Weights of a small GPT-style language model, trained from scratch on English Wikipedia.
Size: 20 layers, MLP 384 ReLU.
Architecture: LayerNorm before each block, learned positions, biases, tied embeddings.
Training: a variant of SOAP for these matrices, 108M tokens, 3290 steps.
Each number is 500 + 50 x the weight over its row's rms, rounded and kept within 0 to 999. Layers, rows and columns count from 0. Numbers have three digits each. The size before them is the row's rms in percent of the matrix's.

# o: layer 17 attention output (transposed), 96x96, rms 0.312, rows 75-95, columns 0-95
# v: layer 17 attention value, 96x96, rms 0.362, rows 76-95, columns 0-95
# up: layer 17 MLP up, 384x96, rms 0.475, rows 0-48, columns 0-95
# down: layer 17 MLP down (transposed), 384x96, rms 0.501, rows 0-47, columns 0-95
o75 094:487494441499577536483447565522461475463603517497569544456475466566494518510453549505632476560588602428467514541445547505555484491441459498616471538469614540610457444483494461562507520502541490450465487501548498579575503528531503526461532470621458618531510500497487521575491527515531462564
v76 110:450514443616422546563466479398592522544485534476479469465536415583419480433540506571506476490450509498446510518496491413418551379485518517516481495494463462549459477591526460562552504491549535533420603456482486484488410560518446499457465529507468480467465613542564544577443500524477546553
o76 104:485452509491608479517390628537505563488574539527535421474539566519620439592392490479456512478503552484427499493433487519496548592500528449466544511450466462524527479431518565483439547479495439468532480526485486553473472505554404516609517539546479523503580501481469526476631488454443535477
v77 102:539546589547530507600458557436547424461496510508430544552569394535447482567481422481523443450496525491525434491486483519466462517600439496531504525410451507515500564452506548458484482468468513448425461560509528511387533508404534547595580399563497570518542571516509511520478421441471568530
o77 103:541542547506479483529519550452553563576472466526463456501477527507565437474397557489551499510562470517431452471530499538500501478477566581532491481427534511499359458492410590551525480469545505492518544431474510442513483449520526495534434479531535442490434496476501469386453603482412312485
v78 097:448513487444584484529545465548454491476426534537459539518500554551508561608539403565459472538509517517608489524505424499390460446489494518506430445378558470496418531515528455571536562479522496537424472500500502408476396575475535401472482499522588557502548449517459426510445530495528573521
o78 099:562544511499508525431530512546544499484497473571480524548494506519503488495476555573446525494514607397578522584399584576437565510390520502453569485497472472478489438476506417474563503390508507514509517515536486450466521372428531453552528531410598493547428496582543450458496480537574510446
v79 095:433503530402505461473580394605517469434493486587532510504459457540471498428481470518568393460489482507390525514500464577518532556473511523517499534447488506489518497591462444456534445391465483496617468508427512434467476437463467483484499486538483552489452508489572483455426487431495477339
o79 094:460508521436514449515616503468526551483472410481430543457527498357525475572454425546448491468401504493468543554465392453519513536523413469518563475400377491546490448519469505532584486475424576550456507497498535571509481469455518489437495478489546591520442457574498477478459584550477469501
v80 107:391628522568487479518480503579498487513566476453487585499504571511472520468428524406457429480424487466556531559525495452581489604505521505517514475521464495604446500545442435490453472614554428431388472531544442475518455572483502520577522531495528511493565515500514563497447438443474542422
o80 105:580497542478520485455452444532521435489542520517502479477589433429502524483476514431507586446566452478587480539489483494552582498619615404467482445387465454518538464495563442546585529560473438550443458497480478417572444584467543501460430452514503485440498499561529485429447481506497445432
v81 100:452446560621518438489505469516501547511415469528455557472534466453411455463608487501594507519464432434393513404522420550531525542586600537562529455483494552525509473483589535444447495559469502535504437503493474473452480545455470547491550456539488427546476559493563442495552428581536463566
o81 098:448482444513442488467497516457492634410505519470479538502505545480541487460410442476520535522384501504545525552540456486541512555580505463561532522542538480516428571593472563601489446470606600373555492502518494541568459495498519475538545435495446468395538555550475598530511544542481487473
v82 090:476474579558515469465483543608579477420569490429399510540499504570464458585502543484528434489454476513533555566452555489609449534411611474475510500453503539463494590579477555503409516559488443379475474483577525469496551516487538485455489526517526582496500492420450470518533515565523420472
o82 093:549508466530532477457478439463450536483512442525498488599506395422535552490457474495543448440527556438579521437570519582516415514506535499485429558396495505427462454516584562563544525540544501585515460458453460497599515424501551502483558583618539528456485487510530577535454461485603526452
v83 092:463507498567406475542538418451520478460469505475495520508492582491532487529594526512487552579525544497470498511461552564598562453531584504518438544544530408510492597491455497510528425432468493414511491507475561504652411563414521435413429503588431551510464477562524524509446508454527445527
o83 092:523536478406570434411512545416475546432550510561438422557432492533464495477431558483474443422530543551405466595541471526530492551504489555545530545488506430415537474507594461513468519529430517524468565420436613467556479534562447527479515524521568498564476496513483468563522524509597580455
v84 088:492554426550499530584460446454514506437474467544451569546551482490539563506567609533586464566561509445456491575508492553413507510507505490485547523490529535541465484390408458465505562432460532519477528488525472435571497500459482636430511493351492538481468463383469522437444487548519517514
o84 088:476477471405476516502538448511567409491517469578500533569469538554507436462450533542492490416425450527422431474499559512432494415542561471506465452521488413451467453530465520506526466476551508613475504496525442479554498497600529534567543428476480510517550474482544516500650463532358603491
v85 107:479461496473481516478428474529424599501401435516509479549548374516549572527542492447597565496478453529402503537477448565598495442457486456478597515554461550457533413530439468517484496427555575543553478492544432504467531442396545598436490505469501583451464497503482515536465489449522451481
o85 098:528468494525495531473543545440477518424572503400516612519532451466473379474524498554522456499439466508492495402508448456426423556549536528480608455418465526429504501486482532542492434513471492471516481494516431531482489600487554416548496515527453490539608561471538472612446520529417528617
v86 095:588542526419459465551548539437492489472468532424505498440434424555488506425406459502515459498463568438439516512541433526534541428474490505382552426549519559404465377469524501511477502508568503443543511610501474443563594497481475461490422482495569551458477556438509442483545452575479465509
o86 099:511548522516551557554461446486508405451482488401505496488540569446521512531579521529558521434464541408566516511487442455419497542485489574505500511588532445506537492575514515570579502441579472528464457509532536569427354465527477504515425563618461501463538470427414591539476535486487437482
v87 096:492433450420520468489466616539549483410534511456500531582540477606531595497480509495548512580466458447485470397454611503523593520536498472541515518478509429548592466549501565582503510415605484518515468536516495548445552525509504522508511484430475474429541574615521530498440413477494531477
o87 102:563544498536507488542573522626528561536538418531504516451427470500475411496478452558616435529521446415419454415459427573474506503500564499528600471512529517441470501519547480482502488590445490464438660559435505517462455488474493533478467446610503520464541532566531530514457486501490450483
v88 106:482540571516472505435601444390471483408467513478539449491467559560512463459507529510502541520479481495530502593537569453412490543479520513584566463483442527546424510594513463504462537421498571568513503459541551559427501479477539573504455575438452447490400594409443548547481531485526598548
o88 103:502496478530571511499466583589580534534499545544603521506547590462467538479484513531424556548422479500438523523465563516509609472528469579457447454478477478539545482386459578596500445498484492495514471556488582475511507489543530456501571599588533554509541522474586513468631537507506496598
v89 104:547619536540510553534438559594479474487449498476609467491505377504418503501533414522459425530529534508421480428504454383611495479518513527489525487510598532482476474491463487536462495467552601430458414478449527435531575460458463489494455546497432566555529497475556439471418547513514485505
o89 101:526434476507392479462510531489516544414455529483531510429466464488454457497502518496404518479508554426508467515489451415541372568495420503592536532452495590419573575525505567525536478499468495531537469452555452491462476453579555560484448548515496453533549456402425499422484486529425391418
v90 101:480464450536523472473427406445416567488533528697446459489486475572510446414519534543478552449441389452455502458566477499498498511421493470472558425461477426468472521417516562455562474476423437525526487516492483569504506526604524530579505532521432488532494542511514475440433548447504473467
o90 111:429565471554490527574489518415514488561510480496514578515549509672491498550462489536497461485474510518496547413422527362502536510488464377500456421491536542544497483564534495487527492494484580439483477570497534490521550442460511374397430510510523562446508513449482593459540409514483514493
v91 084:475467466571474483406425425494532555521461538505413515519537575528498444456515595479468523497429547468597473459506414500525452460530546442496501480530449578524480601514519414506457505577627499550500551477542559518532551468427501532407548454470496504414458429534511430511527602494393491526
o91 090:527474489488511551523537522546467450386556495457524403485460434474591475414548590449541419500584545544519451502530466513572491448492501407487491559450500554414476511519494455540432531510511516549516459630471509499480448539468522394597542546446463506515447561429522444522561367484493491480
v92 114:465448484485483530482525444547501537624520486533436496501542580471461600536496536514521473583519493539509548548366562554532461515448462495543587575467572471469467535442506493523384535497477498608504555532498402490440432468567547430437564525562415544481496520430588460465489454449526524469
o92 115:553441508476468525479514381511474510472483495485573440618573457538489410439577459487431492506531510447421509474484580527460454549581492369480508452537458441566495451460471507446441499479495504517473483424501512522482565544483450441508492493465572634497401496565526595482453473591483506438
v93 106:580564588529562520459566546468584517569430391516606400454497491457455481549403428608507525546464459536562496462482494595525459503522441536415551525502483518452444521486555522461427480550476495488512499464492454490597420558497502498479417538504480495500521537510531459424451557463547485402
o93 110:391519506505514444561454522584436584426487472507419482616560497585485445446568492471423469466529473559583511470492538521523484611505447567456463557476453443614603542485500551562548484495429473485450549444502459501470485554549537525491469477506505521396452543430501535436467475517573483516
v94 084:574532427591502475398586490435517502512596490415486632496497462591488546512455464547484482444538517512512461490499531525532535494563555474454518449444410559491467428445456558495510430456524454461556506425504602503535486417507479539545482526456421573536459388502505577499520577473472432504
o94 087:440469589485435470591447564465498397455540453495461477504505552502433556436421560512572520549554512488455427441517479465532522475486472552531424547448490492569566520509493483472559585551556557534441526626494420503505510504440484561435549535603553589561496546524482438510551567554567477477
v95 107:395539507515435430434555499498567520528575468563599492479550522448584457439362455533543534485459485523457474612444508537503439474472608523511528476499511527508505457542533555517509459500502512508523425617525572523521544502443579489535492495499480508577392457463506436515575466513564542397
o95 102:546463421488585485556549501531528490642451459494470475576520483474467503515480658500592497475441465490571504562546448394571461597616485547432518474504508437538519500512433550558501501458524558507519529483525485503498484476464565558445623496530468481491450515464476569548420503498563546489
up0 104:526431572423555603484543465437492512453510581514552514460581502500475591509509447469471451490487579518406545568595506587530460507574559462423608512513474424461447562469564542538510410433522533519472566530544458492398515504560509533452536447541508478579552471508506447532552410505506502516
down0 107:526434571519527476517498477517528550518519465425535453443532455477517480450507502483496532438530499550443525568503493577454589485430487428540440385515492515531551558458464474494502524478443465521598438479566566594504502560492468491508550476625437461448454558497435506604544350559501399537
up1 099:466495450423475577511512514425601480547547594462404461575362483570491465536407502534458454479509478468543562502519505514434514464471512560528488564420513436463537546529520439563556506560486459515511489561533422449497540551490499509453588525657521459547450501514486478495501526466553607536
down1 102:477492407454499509518557471498530510425483581458565429555426505445526479611474536511471548482418499585532452535503557444554520534506486581577544500434463535475503435471525558442496541476580474565528397432488517428360564509489497516507490431503564453514537483469500555488443606438506524597
up2 092:585468438471525450473416468443424571449589576542539461397478408491518630547470460476522459501396451583464462434441505508528487460554563475501463512517482548462547423477408547476476501480569475457487571446507613463560525518508478545570512505506461546561529431508558469527431507498484553487
down2 097:453579433535587475543477498556557483468418482473480485559468496441457488484419550481672465493488555534493544448566588649506526528501462479576496525459601468541502423540508440492507472552424464514508398565458422456469560439501543585472491492429482474522484502504502506459494450455456475516
up3 106:566443407484396504491545483496510439519527483476428462467435559497486507506483551543493417528480484454535544555478473546560432622431495577540429456478587539458482560461550484517515546442416512532496469556427408485493419520557561424546552450573493492522499508507615445557596564518475453478
down3 106:498485476481472485547463432521453480425531530465504510444447525446510447510601481553433503378469400502491608526399473548489551452502525515505427527512478438494434483449568458519446583533489518512463421541479532599449559512476414527516449462451524589538433497552582536434610588514460481492
up4 097:464501517529506461524536403474430439516524586516525511489590456471451504451479563469472511604618500539506498632471569552547557545526423536444562496579507562483484532548558447502531596454505508540451484498395535492538520394563470481471493605517532475493540442537568491458574469562509471435
down4 100:451426531398496480523476507500532498528520585464527524526485534471457470549536418443546537451522457527475487518472501498514539565559461545481590567533613486597539531585361560498567465466478578496553530463558523484495488506458452499506478425467574464558479427392416546490588545499480398557
up5 104:474465458468427401494499522425485548506521588395524483608465549505487515499500517471475517471498508508524569489485456561525572513544543493461515564459424470430520497455584465507561429504571330573582369486497493463495549566493489587461557455533588490483517534482487427564516482526532535452
down5 100:614393446530580563477527610550551466546449445518507519459473537539532493475473480504574564509469499479530495450517429469479550581528514571543501468506515542443434541554515475462580591450522402440515565513435462454589430574481584452389524528515462525566418503485502491435537501438498482472
up6 079:522465482514555495560513558509471550504536533464548522485575452546510416502585507437448509401527588452513550543503525516522545455381561487415463383489456521491498475545513528573533508554509461521464434477514551514574397478510489560504442634422458525550445513500498348426458530534491485487
down6 095:587500609550465621562453471518531511475435485542531445516491499523561532573544614499526476398459473556517548517537501565422375477401428477457522519561524459467460460476474517489501564507467439495590524519539447535506423509540515562461526573495428518513428547566481460410521504502422469535
up7 108:472594488478569484495605443483513493473402555535406506512499515551540398496505476501453517460546498468551455466474417603514512481475480502466577528413527519549462520520459543453486464472532549490496470588573465449609507548611454516440492417396511511398432414499508417568457509506487500475
down7 105:498604528470420536471563429524510465471485428622620512571516508435538471530569529478481563467501535468486531506527357434534450565535537423452550537551460488535528618481574538538606427521491546495430511483489490455520519416460482494536453545498518504472560493418497445539511525416484534495
up8 097:504526503483539505397555463531515426574555451483589466500458558427508509512467481477397455492502565478537616494552521431461535461556421501547510496501459580535472523496456497482544455417430429583496387482557441475518435594551493425471542522494435484480405518514451461548574559478537442420
down8 094:487552608540458531539516579532472505473508467492426499484421543552552549472612448515502475465516419495499554579464467582456502539596507492475427457464605534528482454554580548532522468540506598455447505444468439530485506546563531550424484510507465469522410472490492553354449464578451548464
up9 096:518472486509494490546475478506573557520498507490593543539619468335484495493505578573473453510583460495513470497483587490497483562420455532522522498396451607476511512524527522546439503436505468515462562484423515512532485538382535555505518460461643447437529445453515590423481498507513514541
down9 101:547486551583419485524502541524503551498471509478533427559450448427527553465470606549443552509602495529478431531594520438433542542490536541523533439511534536522516472512547474472408469499470476543495528613442514481466458579461528446502524532362543504490461571470583515413542381502482503407
up10 098:448589494409490596522477512494510497492578534504452512442440576430473502464521560521444525543600430491491490513564550633531620475481484495487531430476555557455467531502447495441376429519572531500555526546496570489509428535558517530498515547517485534527492432519515496478367553558492492410
down10 083:447540469642432486481452460562561524556539533490510505524502566443518529363577507459547618538502555441561553498419472536537528555506506552484516528522465485442433437517527521514519584465503492419495545619454393477497526516422479494527483467467553548493568525521443596474480540450493540571
up11 103:489446497555438542542467575443557459466553521491530417506419479455534444509512431556501462576566494502357572495442473630539547424443498504527528472467538517480484473463473533422499465610600503448536493474537524588399562456460520515488582565453506474468488443534458502571477526439512449463
down11 105:518506449551550466595560408577476448566485529453480463455506424550462458525488507488647559552464594475479567482481487553576573475437451561543457521561428469570517519454514449493492488333532499517450577500515472496515436480530465530555554479376470474469531446479437514542502517501519531516
up12 069:482514486578567535483566519523507564574540477463495572568477522428495468585521499492448601501419584456529553489540548493569531455488476418491551503481537606514456458509509470519542546512583488522428531545526582493519486536504495483387482446483437500573403547614517532555424620504456426491
down12 084:533432486433482459462454447415455453458466479498446472566449471503477474411433509464419401491502431389444480506496425545447455490453521419418468483442480483474463458436437436445401475445399508418493446475429486466476456504453432511474514514466464502394465451434489459445481445421460469488
up13 094:592457565517512439468508491539425616423447517559516543531547425551505552469416538365469421571545556434406500536556525537468450444450491468454477456566496435609495519487489443399489553554508466504509447488531524488528477542510510500493488510503523527551522531526455568587440485497547420594
down13 094:490468471521514491445440468527553466493523528552512481571501360499484487462502484617522555455474464461508524572507499518482510524628476569430461569531528484522554492528435573499552574456484482482533491452528599557392481533516418534586476432651543533495444472496426518418482567476435494535
up14 104:499493484506512494460499532561512365542524469411515533518462449469477511410558504499554521507490452494427572398483472494491545449473506525525480454495481516530485492499424527531487588486625527492487454458599467509513506543554503579598570546423505458507455427429484541509512559542335571394
down14 095:491548547527436506486432569416510509418464472418502490466524499498585424569463420500508493530489427540373492558363513511526476443505503506453566518513539533455527523515433468505458541463470543545400486511457465465454517409491544483469427509458389575428522548561469534411511470483541598557
up15 110:520565593422436429546501554510487471540558473501493410544523466514394531500582612510414485590468436496374445485469560501510575508499491484467504581473514515475504451537409551610485519519561524569435519517503439465458558533540492520445460488527481428491537440465532527500523484495605545409
down15 103:436492522483542458470521475488437573548425553488433522588508493524446543518458593503492531469578464559585462458483542499498655437538613518589547541587512459583471497500504519538472470526498460508435548540531473489442479460500547477503533442480444460454358404569471547514507530409528514519
up16 096:592544482499536560449502482519509532487616471489525438479515474511506470456438443536547537389453508614479504527593514394449569456509569475454543537505495489457419481535476417460579476466521486537550492505500458541487469516491489384521439474410461471589485577560597527552519594566570522529
down16 065:550399567496537499481470466486492568537418467539536537526493530583510509508393492533628451547607532576521513550587485567602457524463493468476466503466527544514402472562472473620492479478570525517458523519494535532493488573516372532544563536484496427513423497525567517583553492534514525448
up17 096:496419476522491454518501545496433603536524456549477492496469547519440574519477407562536506539480562544472507422412581478549473539511502507564520550511531487489411461497463483532532559511449542466443590474591573448659401541484476523544510507535477484427570524464475413571387490549471536521
down17 108:426580488593469581559522527456501536510531407273521428521501529489566563443482439570465475406460519566529417536507462532494490518506471512464461511594571494558525454501563557467533523478446444510567507478488442524500516459482523516411484506482526482605511498467536526493542487486478540425
up18 098:569550486472417475489514491564414548439564493502585478460436430469489484527429388547462419557508558428475404477561453492529476596501534594537526525472506533539556489527564575514442519504483443474437524488524432435516526480529487585525507454551461494504452418618550451520514429537592504559
down18 100:577472443520491503449484497488504591525477505471533518445598491533412542569534491467487534367510492519540442527436531459519493483496531558558440509484484515479440508599545492482525595435468617482414525553570553514456522476602435456478538506541423573485544469567404479586566490528417442470
up19 102:500486551437437475518547451458539602432524593457472525560425456483518456578539534489479527484594413510446555490475453491495460515485421525568587554492448529487592485480487519485478577434437491422551499575493499409528523598464594502454472517533486501506457450533565469578617511561486410480
down19 100:578572498494400513458545411430426495437558492469427490562510492472505488527517571489572493497482496520508497503464551489560472478478488528389500468429544519512632512337552505441530592550462442516550526554450520516466544496489454441548493544490523600513455498410496498527508424626526481516
up20 098:527462451531577567483508528431568541498552450578492498440494457514536440501459521525497466515541619403555421480445500568490548490351489588544469457402393408459508483496515493517507550503472451570385480530457551522573538471570521438582478508525509532449456545490493507514543568534545488465
down20 106:433550543572507468473447536528481456464540541431505461540563573464471532483586456488432521398503471416445494463495530516444524516526506500540423423419361492499588474492482497609384390523466467463494518490543473538570580521486455471567504505390497548429412541477484521498512484513487531560
up21 106:503502554533435642517485550594562465463540433580497482438574490556531471421489516416500515429483518414510445485493460543500544550429537580467513397559530530499545503524461452488444536512457501550380533527605473515572438496517472523495565449435458442422488514527533497435387492543498503477
down21 113:542536433604490416499468582437511498601424404524532539480519437565532519485607523582502485417465463557519466549493492461502548500480472419512448576504473475416481486453505503588456509481512498387491467549500485456530528498564451566515560474404602509455521555519551555425478577477458451556
up22 106:494411424504477525562572512572457583513502476528480549501529528525540610437436567462502442524498406544461591564569457505520565617443497545607520505481536454449508477605494526517507483505517460557537464447590506532496476512537448444359546452502440522432554485496532505465501569517579499515
down22 118:571449491522537548444537472535460438483521465490470409445424444531542455535447433576578401571472426446496580502535463455512452481452405449479525505439442462541502554525574422608478560512473561568499497515497518513552442442440583472498533482448449599472510483543430502441503420548579489481
up23 096:412547490507511562469483551478451474575494615440513487575560503487547539475448466469427461459423467447618554542524457532458511491480608509487498513519504546422405528488583397463598529512562513476469489531564478509444467504529457511574476517568467496546520491509517523464502406460412642486
down23 094:534503483452470443490493402463568481500441479650477552624553484525453492476543500503489491603459515398542439555564527494524542506420563509583484563426496495482541491488463446468489558590503519558590459470488537498579501587582451483611477423498501520452438462456476459430528488480492470495
up24 103:539480551485574565476422509551529550631481524516569571446556503541529581453416525427495458488506555513509458580499478467532587443534452513568463454479608457514548556510486496494564461459479544531534552460391422493393526449538459499419489528495465572533515490516508518498438452378439518452
down24 098:578650534529466591495535543531556526481511480504475466546447507451444421467511535502390574454497558452481509475627613469417455509516487515475463545519546518519532477538465471434571506484418413450484562450519514577520476534479427494446464496509502415513483409500418486545488597490493539564
up25 106:587516486512538389397589417526542434430446574605467503497593532589528465555500496479530462545424502448440460476557540511578542498420485504565530541488564492550448471476412462571516478403451501495569550480475485499467433519478483595515594544471588466505452524490532493470493513524547468471
down25 099:556469435529447412443569413529548449514539572510443540534491476511516562527512457531493450514527545496465463488545591498490519522412442283471476474469560501495557492494499472582492480478472558487525614504488485439475467467507450512470583468494566365470469519421549456478464433458507472518
up26 106:407562497521494627481524528386518545553577501526467481504504468531460597369505497461514590533509548544474604487491457469429477435460485519491506580458473454473458506474548528432478471508490545452474513523506443544398547549492494560560517494431429463424442502558501586494501600389481488491
down26 097:572488487521443467433586419459533539505586448466539435453435509537488467489517610487654605448533488429577500476570417527499523513456485419540516469528485529539520516488503567581480565555495491556436537559475516465476450497503514493549541504560508434402505459407498561485516577408471532489
up27 098:506484509453474514528439459478586459498564490486584491427473520443436515498454493539473443510559454496453434556482480451542483553580536536527535380511527465449448567494473462388560434502448580446469488537539456523467565575580467494482525600453413512438441515496527545487414615431464572438
down27 101:566384498522490530429446486581560357573431471430430463462461401529532482444502533617524447517523533426530445498520519447491490497480460514499580568519494426552558539535559410483515537509447509474473531505409475484527498501429471529559457489560468572433426483473520453472564533476431430508
up28 104:552540479531527444512552521433525443543545540454535586472516597538517488445467436587467486505515506460469439500620488534548353523399443630395592502584547497490517497521530536528486524532481432556409481555494479470507568445556424482552516504475469475526479522526543439563529493538446465525
down28 104:438574560517513492499512529467392512509522410549366469445513504502483514567537516482460467473580574429493539536592464433466489502397490525426570531515453429580486466501561438560462580488480506531555484587546461496460535497539495463459607462428560431469518422520468549547491514389463479501
up29 094:492528395513469442405571536507585477458546437505461503522517463519521531484591445549409535418538585525532550513456539461539499535545559582516421633515612545489513488453458472580572382471529525520486487576498499505550555500505398533503466469438501452455517545556473538469533500468488534579
down29 091:500417490464577541498509472507482465441578450437579479519550386502420490492533444552519515492606457533467446484425518409466459571608511510506548504512556481604561518470467538635541446488476442535493481422568521538572539509429559472566440501489482495538548558515491383464449498531510518506
up30 096:487523474422525486488553545475515557489564463464482461440499571523400510535525595468499494419490472493453475567543550496535478513443472571568466438468560439539425562577550496518514516422470498485476440638460415460530564491512416525453489524390357461524421513519456484391494461502521497523
down30 087:467521511584415530457568501477457531522506627491494463453483419536483439552478491465559555536545478477453374493537580521431476574479518539519452561486447499448522488423513439457529533454541477544509525419471401470434526653491553581543437519441462463492527530484474534557446434528408515477
up31 089:526543500321553551527585463454498445440446514543517492485604456557516521392529538538489573460551544545576568550542462490529478492489490520519513476477461494558421622465504435459507515609513481457486559450567507543542496468502461564491516431463502474412510571459510422555531503479469562431
down31 100:502508459416521510573473500576465515562508552535485431405534503433437501521420517432590510422495501464507544463577408433515468489504534456549452431588555472429456532463492517532409505575537446527483419484494469432469517399531471479521489527579521515450520539432673513469475483444491452488
up32 092:523573489425504486519486526476527573462483469509547515463440510431510492448473468512544501564431513524484454579587553440562561496441620550497517532567585519524516482459535511599508545457510410458541515501581483418433495525526432487578507429610455459514426461539465464571603548419462577534
down32 098:450440492570531527514463459493532523588498503547508490548495498518332493555530499378547458493581417505508478524514464480521469514449454589482473414520490558511436491558498439513447451398570462498528451415495549478496450580503437403563575463491497589519579583488523548507414541501476468479
up33 110:510486507579582476579426431452508601425518598518595542465455493545585576514483540543584471493451530593525485607464525446488519581536596516402512487540492617481413437460467462508499592535566470535446459500516492490523519528512447500439544525475514504487548459512487459457514539525524413505
down33 089:484418511467490494508486447462551542450430538488565465400465524456512478443408482517461455516577494663456515571428504489622510485481452464460461432465488482427570411521571482476538420493482517469387574507461489429507565569468544557484519560539506549574500473481553456505455528489587502515
up34 099:509580498416511514480577407501532485565459544506506499503550523470501502613548491499482406535453456496466341504570475516582553531548543516528510474571564547564481479428469411523521512444425447542524461540436474400592486516508544488428542532504472517488522532428549400453560567533492515426
down34 100:465502421538411404447588461497503473520541607521542460465532452505546535574507469526450547558525564543565550485460447579541530444480447426583449479489467442407473542539540517549538533438502591462478537481511457449506519455462570511489512450418435598597504470462461596480482596495539527467
up35 099:485433422580534438496560540420515492520512513508535512473493544501513439424447502343458403528431526521495589480451514446465507547418438478548475514501585491398498454446449401594444446475463500623505526557519504456534535449493526481494484525465494492500486467561636473502435480533509462539
down35 094:492440532532430600559518407412489521474555488476390449415540502479569482456402516456448522486552481411531484520539483509557474500453554357504519450497487490416558486490451522505561593479462476474491495448473476563453464528476517480443565452490457527485489522471462531551516640397471527416
up36 103:542574491428538444500537472437572550529443542480459510541493417500448408519526480544522488511522497447456466522498487531634497522500469550547556469430468565433538487542516534532629522485517464581431497561513474517608473469594521470458487512615421436476468545490439433556474471470415395463
down36 086:478500489572531572401443506523496519473452494580484507491504541612569542414445501475560472451449474540523504485488476504407500493439475531492443488499583494551518552487581515539448472476467566463627500519507496510539445452457426490561534474453566460496565411448548499571589476368565574586
up37 089:527535426478395458549440505530525553388504463536572503460499531438421474521511587560420511525576483489495523504473426571489501456566496569509459510507516487462470457512531502483476582589577502454504503578481465514420483566485483643518476422584410490439415468504560461485482569593531529467
down37 097:574456510503557519475490570511461524507425532515524527406522444497456516480572494483494568479463474409485557559474519352470536465453554467559418540510456450450394517514496525517395529553472498547442474541519481573547544472508515500555376501482481548527507518516433481375561594584459479419
up38 094:529504563465602503454604568501511504537495424545539557500508443523504514462446501514491493512449558522538504429575379487471511547571453496525459418489573478434551595482459547456554602415480549506452463424451553638527556559536544477587451437528494494486557479415498482536517526466464485448
down38 095:491458388522574503538530493599643619498480501502533485527461443451515464586441534470568545471404522568476482482531482521571455502474405443472516517549558556437498429449523545476602536466517501517458547565574511507476531433517520461505451429467540529446559446494590492550485591497483462540
up39 108:503499474527565530542561409479442535535445588503429455474412510585489440545533615551463541550547426487539580522377449516532576521517501533395494470475474479475452506521592500504473484442561468509458453478544578551627453488566540461490557516556439494491472538546483484537563574569478515462
down39 105:519530482556463474432487523557501457391539516522620456506412452480478522419435456548544501477551484504521612513575499479449442524545501486440478568494526526622552492488498485490590445525439616454555483518546541524548463521463495421463407499451496592457535410537496379512501493549482444502
up40 103:549516483576417484450531471422504477468544497626547500578470491475490540499437628359488481536520452533496489632484429577470490515555447479466463510563455475518471470493507481535427542438542541555551579536488565464498507599436562485428514524505399549492469528437472529509422503491520519438
down40 122:478507485457412562537557583476473554578511517457436588495594379566458527448479487510565485488515496466573566527431506441417537507504505508503500509501482536510553453502436402492482463456432494501493457519535510507466475487530565459523569565476507399623586475533504523610368476536432482486
up41 104:486531589561483594630387498457658590463563478440513475428572498497472522477501483526421482544454491461561523465482532591521513553529530494496420490477514453473423474502575448508496468561436543470540539534503514557499418515522586435518601452523571463535500453554468512487497528559469490535
down41 095:467502440439561486526572463541523483493536512529543564477594478496562510561518479492426515528396539387476573469534485456509535450467581348571467569517581442656518487514491517475644517509520553509420474566538512542500515471528487453471526524468536466462540530515486538535517428494576483523
up42 094:529391454459425401537506498491509430482452504428548612542583451473452548462439514562453531482553440477501535605490386445532460526478462494551552515442425541467436550453471525445509529585564448501573541526544476567495504562420471511433577454433543537493431554488495529530499477527510543433
down42 090:495470550483569514502455521527480489585449511509523470622536471554496407528532509419461424511507509621478521519551434501375536471594519575478534470598520422477572500444519496500414465500503446487518567462527489545473561315559446524523481455521510483537471543450521517532438434510527485477
up43 091:469527525552526501407565511436508524428507584530602653446530545495505439513510545520447517488506513508493540551382509436450503592437528556495466544361493434406427464517503519545470500503476552448456559488568522480476532452464487522609538446538527452449454570497564437516541511473446504510
down43 095:505444432486488542613498491489504532566460434474475518642548425525478570512533543479490516557486490564553515516498547537519471441441455565529500484462510550507544450480500589388580474527507521513504455512411448553441487473507572463389566439529455541538564433592481541407517428530588529554
up44 085:491494528507477438398518473593474519582441574445469496470578425504529545520493500403470521514562567573551457478472420433445468466465485483555431459548594562585465518415540624498473454536454494412399462533557527583563494457493542456532525521446508463468561462479508534523540577531497539498
down44 097:468595481595491602478488430536453553473474510519483399524466559447517553477460483661411559487551518462482507593526492584531469464512538505589483419503490485531561516487516454483440432504512568415589558515500524446550507572504604574488501487462422447537485520457525522452515533462446529450
up45 108:523588600482553455518498581506447559512517545409497493476553498444459359533484497541410489538528590501513545517554490508436506556546561499491472525512454494489432551454484520565462486586496537581479438443432404576445523433534492560401574541533425440533497504536541412503454440453478527519
down45 119:451516578513555563629480511461496472516538542462511429509569490413648518456471512495574442482503406459481566538532517515495474588493576481447541525446475490502513507490446505437498418503457403467490564491490561482561491414561462353462509535464475524576533527562458459462538496487455424547
up46 105:539357379561525458471494474422414451543485615490480495520519493449456526574483503577516512407470411550521528503497461499523570557521545472507511524570499542434416398504538528513454589474486515568476480582531509547534487451412451496463533491446451570547519446539436456465546470440476492427
down46 105:529515475480485585541522524495484546442502489567523480570515500509475448496523564508513545576307483581536463498455449487618556522509487503500472514628544589433450443507513525476498488503489457543423489499484492453533506468571486397608452487645408533462503500533555494519481518505435485472
up47 099:438531447400462491466508491517505531463480550477568562554442463580491451444574555507481446465614491519438495533520447507505409549369491474547485474516539559531532502551512512491458543620500457462492380489484500509548560533478575498401473443496483458544360558440493521594528536545516535514
down47 090:446573601467507494423526570464514395458531503509520551541559515474457431485445551553450511510471465491493426491487513525498498527365526420568476464540512475449511565560552457477582608446504466519457576464540561491506448504487524432452525418574506458510532495495425578521481554599539413597
up48 103:487507455443494478448531579488485468595463411505526601460492474609479553491478486527471387421484540548558622414543475453500542435520548517536537457502481546569560430520474528424572441504470420450481423503459514499591512475479516496608551473409460570470470443528503513575495514491430501478